Weights of a small transformer language model.
Size: 8 layers, width 256, MLP 1024 SwiGLU, vocabulary 1024, 8.92M parameters.
Architecture: RMSNorm before each block, no biases in attention or MLP, untied embeddings.
Training: a variant of SOAP for these matrices, 349M tokens, 2662 steps.
Each number is 128 + 24 x the weight over the matrix's rms, rounded and kept within 0 to 255. Layers, rows and columns count from 0.

# layer 2 MLP down, 256x1024, rms 0.0758, rows 0-104, columns 256-319
[[135 123 143 115 139 130 136 133 164 151 133 135  96 148 122  82  96 145 124 126 132 133  85 117  92 172 117  98 125  91 165 129 142 110 123 111 130 178 141 114 141 115 148 144 157 121 124  71 177 152 106 174 182 116 140 137 123 131 149  92 138 136 142 106]
 [106 148 142 139 127 155 137 123 134 140 137 134  88 123 124 122 139 165 108 134 136  89  93 146 151 100 115 155 111 109 135 102 146 157 158 125 145 121 161 109 140  96 121 126 142 115 132 130  94 123 137 129 108 130 132 116 133 110  99 114 153 110 116 129]
 [162 107 131 174 142 157  91 120 132 105 122 117 131 160 132 143 165 125 132 108 126 135 159 153 138 138 127 138 158 137 134 130  94 138 163 123 116 137 110 122 117 135 161 105 108  95 150 130 142 173 125 140 109 165 159 121 137 138 137 127 125  89 118 126]
 [119 126 144 177  64 137  97 116 121 135 118  92 169 136 148 119 120  88 113 142 148 165 161 133 129 127  95 149 118 129 150 132 120 105 114  95 136 114  95 139 110 167 137 109 128 123 105 135 100 147 107  96 147 120 144 115 144 112 137  84 128 164 128 120]
 [136 137 141 138 152 117 120 136 123 129  61 162 137 141 179 118 141 116 106 138 104 153  83  98 135 147 138  96  87 118 139  88  99 125 159 146 100 117 100 138 144  84 106 116 138 130 136  95  73 102 109 119 122 126  96  99  75 127 147 144 118 103 125 122]
 [127 139 155  92 134 149 147 133 126 104 118  96 144 149 147 188 144 164 141 143 112 128 127 114 125  86 158 124 131 129 115 128  68 154 104 146 122 140 117 130 146 172 152 179 144 159 113 129 149 129 145 113 131 115 140 140 120 166 135 121 159 117 120 132]
 [130 136 123 140 174 173 121 181 139 119  77 123 177 160 108 131 102 129 126 140 111 152 149 128 113 103 113 122 128 126 142 132 120 139  84 146 118 155 124  58 134 144 164 117 154 110 180  80 104  77 166 158 136  86 139 106 147 105 144 135 102 114 127 101]
 [131 105  84 141 128 138 115  87 134 128 136 128 116 148 141 123 158 148 163 130 177 111 152 130 148 104 129 101 133 114 110 129 141 114 122 164 114 169 103 142 128 179 106 112 115 149 121  89 136 137 126 142 152 136 150 135 128 137 114  92 149  89 164 132]
 [157 111 143 174 115 121  95 116 110  61 158  63 161 119 130  89 143 115 144 154 119 112 113 118 163 110 134 132 125 152 144 124 128 124 106  95 152 117 149 136 153  89 128 123 143 160 101 180 139 146 131  99 154 131 169 138 157 141 147  67 126 105 116 120]
 [137 127 127 126 135 126 147 119 159 114  98 102 127 120 113 139 140 116 112  91 146 110 123 135 111  94 126 109 130 111 180  95 131 144 122 125 110  98 134 104 131 123 114 108 135 111 112  79 124 120 126 128 119 105 164 122 115 125 102 119 178 140 134 159]
 [161 169 128 149 119 110 113 151 124 109 137 117 134 175 123 212  98 127 166  94 136  90  91 144 144 158 117 100 160 132 136 123 126 148 144 113 149 126 133 133 178 146 119 102  94 144 156 150 102 141 154 120  95 128 146 152 107 149  88 137 159 106 114 146]
 [133 107 153 128 103 147  71 103 134 116 127 112 167 135 173 112 140 180 138 140  94 145  89 175 114 135 147  92 127 111 129  72 132 116 138 123 137 112 140 121 142 109  96 101 118 106 140 146 116 130 106 161 110  98 116 124 130 127 108 118 134 118 135  93]
 [113 123 117 136 164 130 148 112 151 104  90 121 143 148 106 129 125 134 124 103 178 142 145 105 135 137 175 131 130 104 109 156 131 144 133 102  77 109 113 146  88 157 105  82 158 119 137  88  71 186 111 127  90 134  95  80 141 110 131 115 143 126 138 110]
 [176 104 157 128 114 159 148 110 151 118  91 107 122 125 144 128 156 117 106 123 124 141 145 114 137 167 143 193 140 152 143 150 152 128 128 146 137 163 114 134 101  96 134 158 105 124 129 144 112 124 129 117  85  58  67 121 129 129 142 123 125 109 171 116]
 [102 179 121 156 109 108 156 113 130 129 104 112 126 169 124 102 131 138 145 128 135 151 119 110 133 179 134 103 102 138 147 149 130  76 109 147  70 119  90 120 107 118 122 185 148 131 129 154 152 139 139 140 113 103 126 123 102 146 169 137  95 114 115  83]
 [164 145 131 149 137  59 164 120 128 153 149 113 114 136 120 163 127 157 122 134 146 142 149 155 116 118 128 146 114  91 153 136 116 117 137 135 130 100 119 131 148 148 133  97 159 127 112 163 144 129 131 108 116 141 121 106 142 101 100 143 158  89 126 175]
 [124 142 113 139 124 127 131 170  88 114 146 101 111 125 132 130  95 123 156 129 126 138 152 107 116 142 144 158 107 108 108 114 155 115 127 160 170 119 114 123  96 165  89 129 127 115 110 164 132 142 135 101  75 147 121 164 118 124 123  93 109  83  96  97]
 [162 129  98 101 133 111 116 125 121 122 165 142 123 155 115 119 137 119  89 128  97 125  95 158 138 171 114 131 170 154 155 118 148 113 159 114 146 124 154 200 100 124 116 147 133  99 129 139 132 131 100 107 133 114 133 132  97 107  83 135 127 143 135 127]
 [109 126 120 128 148 119 153 140 123 127  98 137 142  88 104 111 134 145 123 130  94 135  82 126 129 149 129 146 116 126 133 142 101 131 133 120 151 132 104 121 113 118 142  97 169  72  86 148 120 109 105 123 104 117 126 102 153 154 123 139 139 123 113 146]
 [148 122 125  88 139 115 148 159 137 136 135 126 117 106 104 105 134 167  80 134 145 178  93 115 117 146 156 126 145 129 175 167 120 116 114 169 153 104 141 126 129  92 123 160 120 104 123 128  90 109 134 131 128  95 177 131 122 152 138 107 107 110 107 140]
 [162 146  98 170 174 123 125 169 134 129 150 137 129  68 144 121 118  80 131 135 116 147 143 129  80 122  72 137 103 110 115  96 123 150 136 134 148 118 166  76  93 125 127 128 137  74 133 137  89 110 121 135 115 121 100 119 134 152 177 111 141 152 108 166]
 [153 128 102 137 140 108 111 121 109 166 134 122  97 128 163 123  64  76 143 136 131 181 121 101 116 145 143 126  95 102 108 117 119 117 107 109 126 151 126 141 144 116 132 119  96 128 151 140 149 122 100 102 127 175 110  83 134 113 120 126 168 131  97  74]
 [ 97 136 123 118  92 116  91 170 131 174 130  90 104 148 150 133 123 129 146 139 161 134 113 113 117 140 124 120 130 132 147  98 167 140 132 213 107 116 142 129 175 119 148 111 138 146 129 152 120 151 153 147 115 142 102 131 161  93 121 129 104 186 141 161]
 [133 151 123 118 115 161 126  97 166 144  89 144 126 100 111 107 173  55 105 123 143 130 157 123 115 114 121  96 152  70 147  96 163 124 161 153 109 109 149 153 113 121 139 113 167 118 142 131 142 116 108  94 123 111 132 141 137  98  85 126 118 108 120  92]
 [165 138 182 103 120 133  60 127 145 124 106 165 157 111 103  95 125  80 118  77 130  88 114 113 129 123 131 133 160 132 114 145 140 144 122 115 118 190 174 143 113 106 114 156 125  96 120 160 107 126  99 117 112 121 115 146 136 130  84 131 113 111 142 105]
 [116 166 145 139 124 141 128 181 118 153 134 142 119 141  83 119 118 126 119 101  90 137  79  92 153 147 157 101 153 122 112 140 106  89 121 113 136 138 141 131 155 112 160 134 118  93 127 103  93 125  93 112 170 151 113 100 145 101 134 178 128 147 136 159]
 [147 137 143 114 124 126  95  99 131  95 156  90 141 114 131 130 130 132 118 123 147 112 120 143 111 174 124  80 100  95 134 103 179 108 105 145 132 160 141 134  94 140 187 164 165 123 142 125 191 148 127  89 145 140  97 129 138  93  80 118 127 118 139 153]
 [127 124 147 144 150 109 158 110 127 132 151 157 145 155 132 135 158 161 160 139 131  95  81 177 144 165 151  98 157 100 104 151 113 113 171 152 114 137 120 128 117 171 134 117 154 146 130 162 144  98 123 160 115 105 109 143 141 121 111 114 106 111 128 149]
 [107 123 115  96 139 149 118 129 179 130 136  99 134 111 165  70 149 124 100 145 102  95 143 131 160 151 137 138 136 159 128 120  89  57 122  84 103 136 131  96 112 134 119 138 132 180 134 120 178 119 113 118 121 149  94 138  94 136 112 125 121 152 115 147]
 [147 132 160 129 123 170 148 173 156 133 112  94 113 141 143 113 130 167 171 140 124 149 119 145 129 123  96 135 100 138 113 136 101 201  89 105 134  72  82 134 131  69 107 158  94 153 124 153 108 136 145 168 135  55 171 110 143 110 107 113 116 142 142 119]
 [147 140  98 190 141 127 142 139 100 118  86 144  96 147  82 128 144  80 133 104 130 107 149  92 136 133 121  93  50  99 109  89 124 130 115 135 128 139 116 127 116  82 135 130 119 147 130 142  84 125 114 103 123 100  87 162 162 113 112 162 133 153 147 183]
 [107 113 127 144 123 126 133 126 136 122 141 127 135 136 122 170  95 113 155 112  48 125 176  98 113  95 113 118 140 113 140 111 133 101 107 119  93  94  94 137 157 117 119 128  89 125 137 105 109 131 147 130 154 149 128 121 143 104 161 129  92 119 163 137]
 [127 140 114 132 147 111 139  80  88 107 132 156 117 117 134 153  95 126 135 140  99 104  78 142 131 133 137 157 151 131  92 128  72 137  77  65 151 118 138 135  79 129 129 154 139 146 159 123 103 115 108 156 165 106 145 186 115 149 170  81 117 154 152 107]
 [137 116 143 145 131 122 156 110  85 133 151 178 179 158 118 148 169 110 149 131 124 149  85 118 110 127 126 151 110 117 127 110 133 102 137 162  80 147 141 152 144 118 106 128 155 118 143 153 118 152 108 151 131 135 131 115 119 138 100 113  82 109 138 152]
 [144 146 136 121  95 142 113  65 112 148 128 129 100 176 120 112 111 127 134 150 149 113 159 133 121 124 103  79 122 112 132  92 154 139 190 134 138 137 135 140  95 140 130 124 143 126 144 150 144 115 121 148 130 115 113 141 165 105  93 151 121 121 171 103]
 [123 124 141  90 129 155  85 133 134 131 122 115 128 138 145 110 138 169 119  85 145 141 152  92 141 132 115 127 153  98  98 121 134 107 172 127 115 104 155 152 140 151 160 122 137 155 150 136 125 110 109 113 160 134 146 132 107  90  74 114 131 114 134 117]
 [114 133 101 179 171 126 146  64 137 176 108 134 143 100 168 100  99 151 156 117 120 140 190 149 151 125 152 126 110 131 131 167 159 141 128 100 162 136 183 130 123 121 148 126 154 110 117 108  97 124 134 122 105 109 156 125 144 125 109 146 150  87 103 154]
 [115 113 101 144 145 142 102 115 110 142 133 123  95 120 167 128 169 113 141 143  77 124 148 135 123 150 160 124 152 105 128 167 174  70 122 118 116  89 119 132 133 120 135 133 149 122 160 149 116 106 131  81 135 151  81 147 180 137 159  79 179 127 114 155]
 [ 92 178 118 150 113 106 110 165 140 135  97 151 114 123  99 136 148 136  86 123 105 121 138  73 124 147 110 124 105 127  99 152 100 118 173 131 119  77 116 121 133 136 130 114 159 154 110 150 110 111  82 121 149 151 109 136 142 149 105 172 119 157 103 129]
 [130 119 138 111 140 183 144 122 152 161 126 132 123 147 102 100 149 128 117 159 107 131 138 132 110 156 111 111 108  87 134 143 155 111 120 161 113 111 132 171  91 141 101 152 119  94 122  79 135 116 146 150  97 134 141 127 135  92 139 162 140 133 121 117]
 [124 108  58 131 149 107 135 160 137 170 121  91 115 163 124 133 127 128 109 132 123 133  88 104 158 140 128 163 118 113 131  83 119 156 151 169 157 102 154 134 108 115 111 138 121 159 152 135 141 115 136 147 114 137 145 105 109 104 106 172  99 132 146 142]
 [121 129 125  98 119 138  86  93 133  89 123 131 135 169 122 124 122 119 123 109 142 130 115 124 158 112 121 100 124 136  91 184 112 159 127 141 156 114 136 116 126  98 100  89 154 166 115  92  86 138 170 120  63 120 154 125 131 136 150 160 116 177 122 108]
 [151 129 140  90 138 129 136 155  98 172 136  82 134  91 164 174 109 114 165  94 118 106 134 108 104 142 119 136 134 122  94 152 113 142 171 162 112 146 129 121 143 153 134 114 101 119 116 137 178 136 139 121 120 132 136 152 161 131 110 130 144 161 126 156]
 [173 113 182 151 149 105 141 109 126 109 121 140 139 170  87 143 134 118  91 160 158  81 108 106 108 132 126 113 137  98 117 168 164 156 122  95 121 113 123 142 102 137 154 117 108 159 117 137 114 156 118 118 171 104  71 115 136 162 120 118  98 114  65 177]
 [152 130 123 152 114 121 203 132  65 142 127 143 131 113 130 111 130 130 118 137 155 124 142 123  95 116 149 123 112 168 145 167 109 154 119  99 124  99 118 147 143 135 167 149 203 171 170 122 133 113 135 108 138 122 158 127 129  98 118 154 126 149 152 119]
 [174 123 121  70 153 121 155 109 135 124 120 122 115 114 110 137 139 112 104 150  94  89 116 110 148 118 124 133 148 116 143 156 132 134 174 148 168 108 116 120 144 167  83 134 109 117 113 174 123 163 147 109 143 117 107 123 149 128 127 113 132 140 103  57]
 [ 88  93 129 147 138 118 106 129 135 132 121 145 166 108 125 125 118 105 135 118 128 139 176  99 132 149 133 118 117 151 109  62 135 160 137 118 144 157 131 118 140 150 139  73 144  88 134  95  92  93 132 109 122 134 124  97 144 124 151 127 107 166 149 110]
 [ 87 150 153  97 148 105 128 108 139 110 155 141 157  86 165 128 149 189 145 112 136 160 163 135  95 103 119 136 176 115  65 106 183 137 138 168 139  91  98 149 119 162 102 145 127 133 160 110 157 133 141 130 150 141 138  93 147 123 134 112 150 129 152 101]
 [126 102 124 112  90 163  89 111  99 206 122 134  97 135 104 136 131 106  85 117 123 131 139 127 138 138 109 115 147 132 137 136 109 151 168 131 117 134 128 104 117 102 147 108 134 163 156 152 116 100 141  86  98 131  88 153 155 126 134 116 145 136 132 118]
 [130 124 125 115 158 120 149 116  84 128  84 126  78 121  61 132 156 141 142 135 121 127 122 126 134 133 138 121 118 141 144 116 134 161 157 173 160 147 121 167 108 139 111 124 138 129 134 154 118 147 115 122 122 139 142 139 120 114 133 136 125 165 173 112]
 [123 100 127 138 128 131 112 125 150 128 152 133 137 127 136 131 141 133 123 144  77 130 125 136 161 127  98 124 162 179 110 138 157 148 144 141 152 134 120 192 164 142 124 138 115 140 107 134 133 123 132 164  90  86 165 123 116  89  90 101 131  95 160 128]
 [160 114 135 119 112 122 139  96 138 140 151 110 125 124 187 119 144 115 104 133 139 150 171 172 144 120 122 158 161 147 154 149 150 139 115 114 161 136 103 139 137 138 112 139 134 138 121 153 112 121  91 112 145 126 168 148 120 105 105 150 141 135 128 143]
 [102  85 150 108 139 132 164 133 108 148 125  74 124 135 122 111 101 120 142 135 118 149 115 113  81 121 149 156 155 100 119 108 143 121 181 173 147 142 180 108 113  94 157 147 170 108 114 126 139 122 149  92 177 152 158 151 135 138 144  86 109 127 108 107]
 [146  81 145 153 161 159 151 117 115 152 141 125 113 162  72  98 154 111 151 137 142 142 145 128 139 123 120 142  90 138  97 144 120 128 119 147 139 143 189 146 103 134 136 141 145 156 149 118 171 110 128  92 126 176 143 136 104 151 115 141 106 107 151 111]
 [126 167 113 101 110  74  90 163 163 106 133 113 137 131  94 132 146 124 130 139 139 112 114 123  91 140 156 138 167 110 166 111  82 145 132 114 163 123  62 112  99 133  93 137 120 136  97 142 136 140 118  82 111 107 163 149 146 106 146 116  98 134 143  71]
 [164 166 110 117  99 153 137 110 131 166 107 159  95 128 115 141  88 142 140 194 134 143 150 114 117 153 117 112 148 113 135 119 144 106 169 125  91 127 158 140 131  80 148 114 126 133 118 141 119 147  80 117 108  98 132 163 118 120  83 115  97 141 119 132]
 [135 159 181 112 153 168 141  78  94 150 136  97 144 111 133 122 144 148 151 117 123 109 126 155 137 159 127  87 136 140 123  99 147 123 125 112 160  96 116 111 135 144 124 148 151 138 104 127 106 134 123 125 156 116 133 121 141 152 120 111 110 120 132 159]
 [122 105 126 104 114 146 138 134 116 137 107 100 153 120 146 125 130 136 166 140 137 152 119 156 174  79 121 114  99 155 115 135 125 147 158 140 130 126 119 141 107 141 113 126 128 116  85 125 171 153 119 120 113 130 146 134 145 150 146 139 118 121 119  96]
 [150 116 109 129 104 111 164 142 142  93 125 128 143 140 147  98 151  99 179 115  98 133 124 144 173 128 142 154 141 113 105 111 173 122 112 134 116 122 107 113  86 138  92 104 120 157  98  85  93 159 132 125 169 156  87  80 153 160 116 111 128 144 136 133]
 [137 148 137  97 125 149 135  63  89 153 129 138  83 142 164 144 129  90 124 126 155 107 153 122 123 134 130 157 126 130 124 111 131 125 125 124  94 108 111 172 141 104 127 123 125 129 139 137 125 158 102 123 126 114 174 128  68  86 134 137 139 195 137 156]
 [163 164  84 100 105 159 131 182 143 156 107 151 115 155 141 137 122 165 130 122 119 121  96 102 120 125 143 119 139 131 122 117 136 129 133 135 138 115 156 144 130  96 128 132 121 164 170 135 151 104 173 125 178 129  99 122 173 142 115  81 126 111 143 102]
 [139 119 133 148 137 145 112 134 101 125 137 131 155 147 101 132 120 132  95 120 135 116 109 139  95 151  96 152 125 165 124 109 145 134 139 110 146 147 103 151 108  99 134 104 143 119 147 116  78 135 126 113  97 157 103 108 152 120 101 122 132 120 131 155]
 [159 140 136 153 105 100 140 121 125 142 133 108 115 168 107 127 128 129 100 129  99 137 139 109 103 144 125 124 148  95 164 107 118 127 139 132 175 103 150 121 119 110 109 121 180  92 137 142  82 148  97  91 145 135 146  98 105 154 146 123 139 131 166 125]
 [156 120 131  98 143 118 171 177 140  92 123 127 113 156 122 116 155 138 145 136 106  95 131 145 143 124 124 134 145 158 110 133 110 104 154 150 112 120 152 106 127 144  93 127 120 158 141 114 103 139 167 157 120 154 156 115 144 139 149 145 133 158 119  96]
 [157 180 163 118  90 148  96 125 148 125 141 156 157 136 124 142 133 141 142 142 122 146 114 150 119 124 127 138 114 158 150 139  87 144 126 113 128 112 111 126 118 113  87 132  84  92  97  93 151 100 127 114 143 151  77  99 142 100 163 116 145 142 152 103]
 [128 136 112 152  96 129 116 115 123 111  87 121 185 113 120 115 113 104 135 113  92  82 142 160 115  85 109  81 119 112 173 116 166 119 126 147 147 150  96 172 153 135 149 139 127 148 108 146 116 122 123 131 135 141 148 108 129 107 137 122 124 153 150 121]
 [175 158 112 125 119 114 155 119 113 122 127 155 151 155 122 117 144 146 160  95 138  82 137 129 129 144  97 104 123 188 129 143 113 134 148 118 127 154 134 167 133 138 159 110 179 150 163 128 136 147 111 146 137 127 102 135 146  89 115  94 158 137 139 129]
 [151 142  81 115 119  92 104 149 165  86 110  99 121 105  60 140 146 124 164 154 140 139 137 149 112 107 122 148 148 141  75 118 133  88  59 110 114  98 129 106 141 167  87 102 187 111 120 126 147 157  73  98 164  89 110 165 141 134 122  67 136 158 111 113]
 [119 168 148 131 144 101 125 107 195 149 131 172 128 136 115 161 109 133 110 174 103 128 116 113 111 166 152 138 118 141 142  96 121 138 130 125 123 120 158 153 131 114 160 142 108 113 136 133 137 139 164 162 162 132 111  90 154 110 134 113 139 121 132 145]
 [129 141 152 107  96 113 120 143 109 120 137 126  87 135 137 155 125  83  77 137 168  91 117 117  94 155 125 126 146 148 148  93 171 124  90 152 134 130 149 111 151 106 131 123 101 138 104  71 148 129 144 149 145 139 158 140 116 165 132  63 156 146 124 113]
 [173 129 138  98 156 112 108 107 113 138 112 116 131 129 127 168 130 122 139 122 108 113 185 116 114 141 130 146 152 111 127 111 127 149 157 110 152 130 160 165  94 102 111 119  94 155 150 126  92  92 115 130 114 132 110 141 152 168 137 150 137 134 163 100]
 [129 155  89 110 132 128 138 131 100 118 134 148 135 146 115 158 110 160 150  71 123 181 168 128  94 108 137 131 155 184 132 105 157 101 114 124 135 120 131 124 126 126  90 125 152 111 142  97 149  98 120 130 122 146 155 139 150 163 106 140 131 124 142 161]
 [160 114 158 121 125  99 136 158 123 125 119 120 167 148 114 129  84 107 140 106 126 121 138 116 143 146 128 140 149 132 143 182 130 140 136 112 126  87  76 106 122 114 125 119 114 161  91 127 121 156 112 108 174 150  97 167  64 146 133 102 104 119  78 155]
 [108 133 108 131 131 118 111  83 109 140 119 135 128 143  67 139 125  70 121 162 151 164 131 133 158 181 118  93 106  95 113 153 128  96 164 159  95 140 146 143 135 132  70 126  83 145 166  99 115 133 124 118 137 133 154 101  95 118  79 139  90 141 127 142]
 [148 105 156 123  71 137 168 119  94  87 109 166 178 102 135 131 141 112 112 153 131 134 153 147 131 164 118 174 132 109 138 119 132 131 179  98 131  93 117 154 105  94 134 122  91 161 141 142 126 148 100 156 102  78 159 108 167 155 132 121 146 133 112  96]
 [111 131 127 101 141 149 131 107 102 139 103 104 153  90  99 120 114 116 164 148  96  92  99 159 136 148 145 130 106  85 139  59 129 127 129 116 164 129 146 124 100 112 153  80 143 150  82 142  98 140 122 134 130 122 141 119 142 140 151 168 145 170 131 114]
 [127 174 161 143 112 105 100 146 124 127  96 129 150 137 123 115 160 182 140 144 110 125  92 142 183 163 119 185 176 160 128 104 152 131 132 103 123 144 120 165 120 154 161 112 115 138 143  83 118 122 127 122 177 192 165 127 117  97 141 128 153 148 118 152]
 [133 154 144 120 184 128 107 135 160 124 105 129 140 133 144 139 149 142 124 117 132 143 154 147 135 148 127 187 111 128 134 128 117  97 106 139 113 161  75 105 118 126 119 107 139 156  60 108 157  77 166 124 135 115 141 121 132 141 159 148  85 146 125  95]
 [122  77  96 148 148 152 152 102 115  80  96  88 123 107 117 161 146  96 141 157 127 100 128 249 116 115 163 122 158 126 128  97 151 110 124 142 148 124 111 113 149 177 147 133 143 145 116 111  96 161 143  84 118 165 158 128 158 145 172 156 107 167 132 142]
 [104 102 122 138 140 139 142 177 153 113 137 139 136 158 123 136 102 135  81 134 151 146 109 131 147 106 125 102 123 125 128 174 119 106  85 169 152 146 150 127 149 158 138 114 101 167 200 138  99 169 126 135 127 143 153 154 150 141 106 136  86 171 126 110]
 [ 94  91 117 183 128 130 105 110 155 111 139 119 154 159 122 112 139 104 136  90 127 151 124 170 108 123 135 137 130 144 134 118 141 159 130 127  94 163 134 128  96 135 109 129  93 110 124 151 158 178 174 119 125  92  91 102 133 101 129 102 147  88 142  90]
 [103 128 159 143 114  82 129  84 103 100 131  68 115  88 118  73 105 111 113 102  91 111 181 173 138 116 128 158 124 107 145 135 174 121 135  96 112 196 125 160 153 134 130 127 134 103 133 131 119 111 117 144 119 122 171 115 116  87  61 167  78 134 134 122]
 [119 177 115 111 129 117 145 127 127 107 161 124 117  96 128 136 108 149 149  98 118 138 119 132 130 134 131  92 141 158 114 144 128 133 162 123 161 177 134 147 155 118 144 131 176 110 138 144  87  96 179 154 144 136 121 128 159 143 162 178 109 135 110 121]
 [123 138  92  90 135 173  89  91 153 157  97 120 123 113 140 128 157 110  94 124 128 139 101 165  85 131 139 127 148 113 179 107 131 115 116  84 156 164  69 126 136 131 108 187 136 136 129 138 120 101 129 123 101 147 119 136 129 172 131 125 144  83 130 132]
 [146 141 177 123 119 118 136 118 125 131 153 135 102 112 175 134 117 138 161 134 116 129  88 109 118 106 133 134 109 136 167 133 132 155  75 136 129 135 152 145 141  84 105 114 151 144  94 143 134 162 145 117  99 112 138 174 161  87  91 156 127 106 122 113]
 [141  77 146 144 146 124 130 123  73 140 103 132 161 135 124 119 134 122  97 146  64 129 114 112  92 111  91  97 110 139 149 130 106  74 180  99 118 141 126 136 119 140 118 143  91 125 123 108 119 102 128 146 129 149 141 114 101 101 130 119 135 127 106 185]
 [150 130 124 152 148 106 161 139 116 149 124 124  90 146 129 130 143 142 125 166 143 151 128 148 117 110 123  95 143 128 194 135  94  99 169 132 106 135 156 111 167 128 131 154 143 109  95 168 142 118 106 130 171 134 126  82 111 147 156  98 116  88 130 128]
 [167 130 116 103 142 130 143 139 135 149 127 121 131 145  95 125 112 155 140 125 188 114 148  99 153 128 146 123 171 124 139 102 112 136 109 149 104  99 133 116 144 159 141 113 146 116 114 110 167 116 123 172 155 144 147 129 126 100 111 126 107 138 154 128]
 [181 143 131 106 102  84  98 124 101 148 169 140 117 155 121 103 132 136 127 162  98 104 137  91 114 127 127 109 128 131  67 115  70 110 171 125 125  91 141 159 102 150 131  97 136 150 156 100 127  99  92 148 103 116 126 161 137 129  96  90 110 114 122 109]
 [131 162 154 120  78  81 162 137 134 156 111 189 138 139 134 184  99 127 100 152 139 105 167 129  71 134 116  76 149 134 103 146 105  95 138 105 142 125 135 143 149 111 129 134 113 148  98 116 122 114 131 119 100 129  98 126 125 149 139  88 137 157 121 137]
 [149 110 105 103  98  94 122 144 111 100 101 157 122 117 113 146 146 126 146 126  88 187 111 129 147 111 123 137 137 152 125 133 119 147 130 151 129 152 101 144 149 123 118 141 168 142 134  86  89 109 146 155 134 143 130 121 106 162  96  83 126 108 123  76]
 [ 95 134 149 119 112 115 170 139  90 146 154 122 142 126 136 162 144 175 138 161 108 155 150 183 108 152 144  98 122 136 138 130 155 130 145 203 128 137 114 105  96 121 108 138 131  96 137 101 138  39 125 154 102 117 105 114  79 130 134 120 126 146  87 116]
 [118 143 144  99 114 159 113 107 114 137 102  95 153 147 117 119 148 131 141 125 129 125 167 139 100 120 120 163 165 131 139 120 127  99 112 130 136 141 132 109  76 148  81 111 137 156 162 141 109 126 143 132 117 144  98 148 132 132  95 143 135 125 154 121]
 [138 142 121 151 154 114 127 103 104 109 168 114 112 108 141 124 126  77 139 165 130 161 182  57 128 118 114 141 101 111 115 129 116  95 122  98 155 133 149 116 160  74 111 121 121 117 120 130  93 182 120 147  92 124 159 153 145 127 134 130 127 112 152 104]
 [121 106 113 130 136 123 104 135 115 109 119 107 114 162 125  98 115 107 178 110 142 124 141 111 156 124 120  79 131 137 114 137 148 136 127  75 114 123  99 140 114 150 140 111 148  80  93 138 134 138 123 103 114 151  84 121  98 116 136 154 136 105 165 103]
 [138 158 168 105 122 147 104 158 115 132  73 102 120  59 104 100  63 122 118 121  82 152 116 152 124  96 122 109 155 131 123 182 155 105 130 113 111  93 135 126 129 141 163 124 102 126 146 132 105 114 116 158 141 128 113 154 121 122 116 134 111 166 136 138]
 [178 139  98 142 110  86 135 151 167 186 127  79 148 134  88 135  98 100 178 139 129 153 145 137  70 165 139 131 162 111 158 105 123 171 169 115 122 107  97 173 131 108 116 114 130 142 115 155 111 112 128  89 114 165 135  92 137 136 135 155 122 108 129 124]
 [128 141 112 119 105  83 121 114 140 148 140 136 101 192 152 152  72 127 104 165 175 129 119  85 128 136  87 131 145  98 126  94 118 143 138 101 179 147 179 105 106 127 170 116 123 148 130 121 156 174 136 182 170 131 103 169 145 118  92 153 142 128 113 129]
 [153 155 145 113 149 149 134 116 150 122 145 125 136 135 117  88 116 152 111 126 130 114 147 107 107  74 139 120 108 144 126 119 111 110 126 106 160 115 101 135  96 126 147 148 101 153 112 114 158 150  98 129 156 168 106  90 139 119 110 138  84 120 113 111]
 [112  68 144  98 156 123 134 125  93 145 123 112 139 139 133 161 151 117 110 159 140 127 116 159 169 114 156 115 158 112 123 152 126 120  93 144  97 119 131 148 124 104 139 145 166 133 123 114 123 112 105 125 150 136 113 110 162 160  78 136 133 138 134 145]
 [141 142 129 120 142 110  99  92 140 148 110 138  92 150 151 149 148  88 138  96  96  84 149 138 107 110 138 114 174 133 105 126 145 148  60 135 165 116 128 140 123  92 159  83  76 108 141 102 128 138  87 106 175 142 155 164 133 151 132 112 154 155 133 126]
 [165 141 141 171 148 129 116 167 172 149 118 132  90 139 148 145 122 151 136  68 111 151 137 126  84 100 132 134 113 129  93 140 124 127  87 109 106  94  98  80  97 188 100 118 135 109 116 123 150 134 123 120 143 132 118 142 103 125  67 132 125  98 118 121]
 [121  85 112 139 112 116 132 142 107 102 167  87 115 106 126 126  82 127  73 132 122 110 129 140 124  99 124 139 133 125 106 105 104 112 191 126 150 106 143 134 148 143  44 129 145 172  74  96 134 154 117 122 115 155 114 136 131 144 160 119 122 200 132 101]
 [124 157 136 145 121 140  99 131 128 127 123 148  98 100 147 124 150 152 151 101 115 182 126 140 107  99 123 103 149 171 151 148 144 165 129 134 111 117 167  95 159  94 115 111 173 146 155 157 146 130 142 136 141 182 130 139 149 116 121 135 137 180 138 124]
 [156 127 172 110 146 147 135 137 117 139 120 128 119 146 182 126  95 115 116 142 131 120 156 116 135 113 137 156  98  92  97  73  80  88  88 129 194 105 151 151 124 150 121 151 145  56 113 124 154 109 127 117 123 133 137 135 121 127 143 103 108 143 146 152]]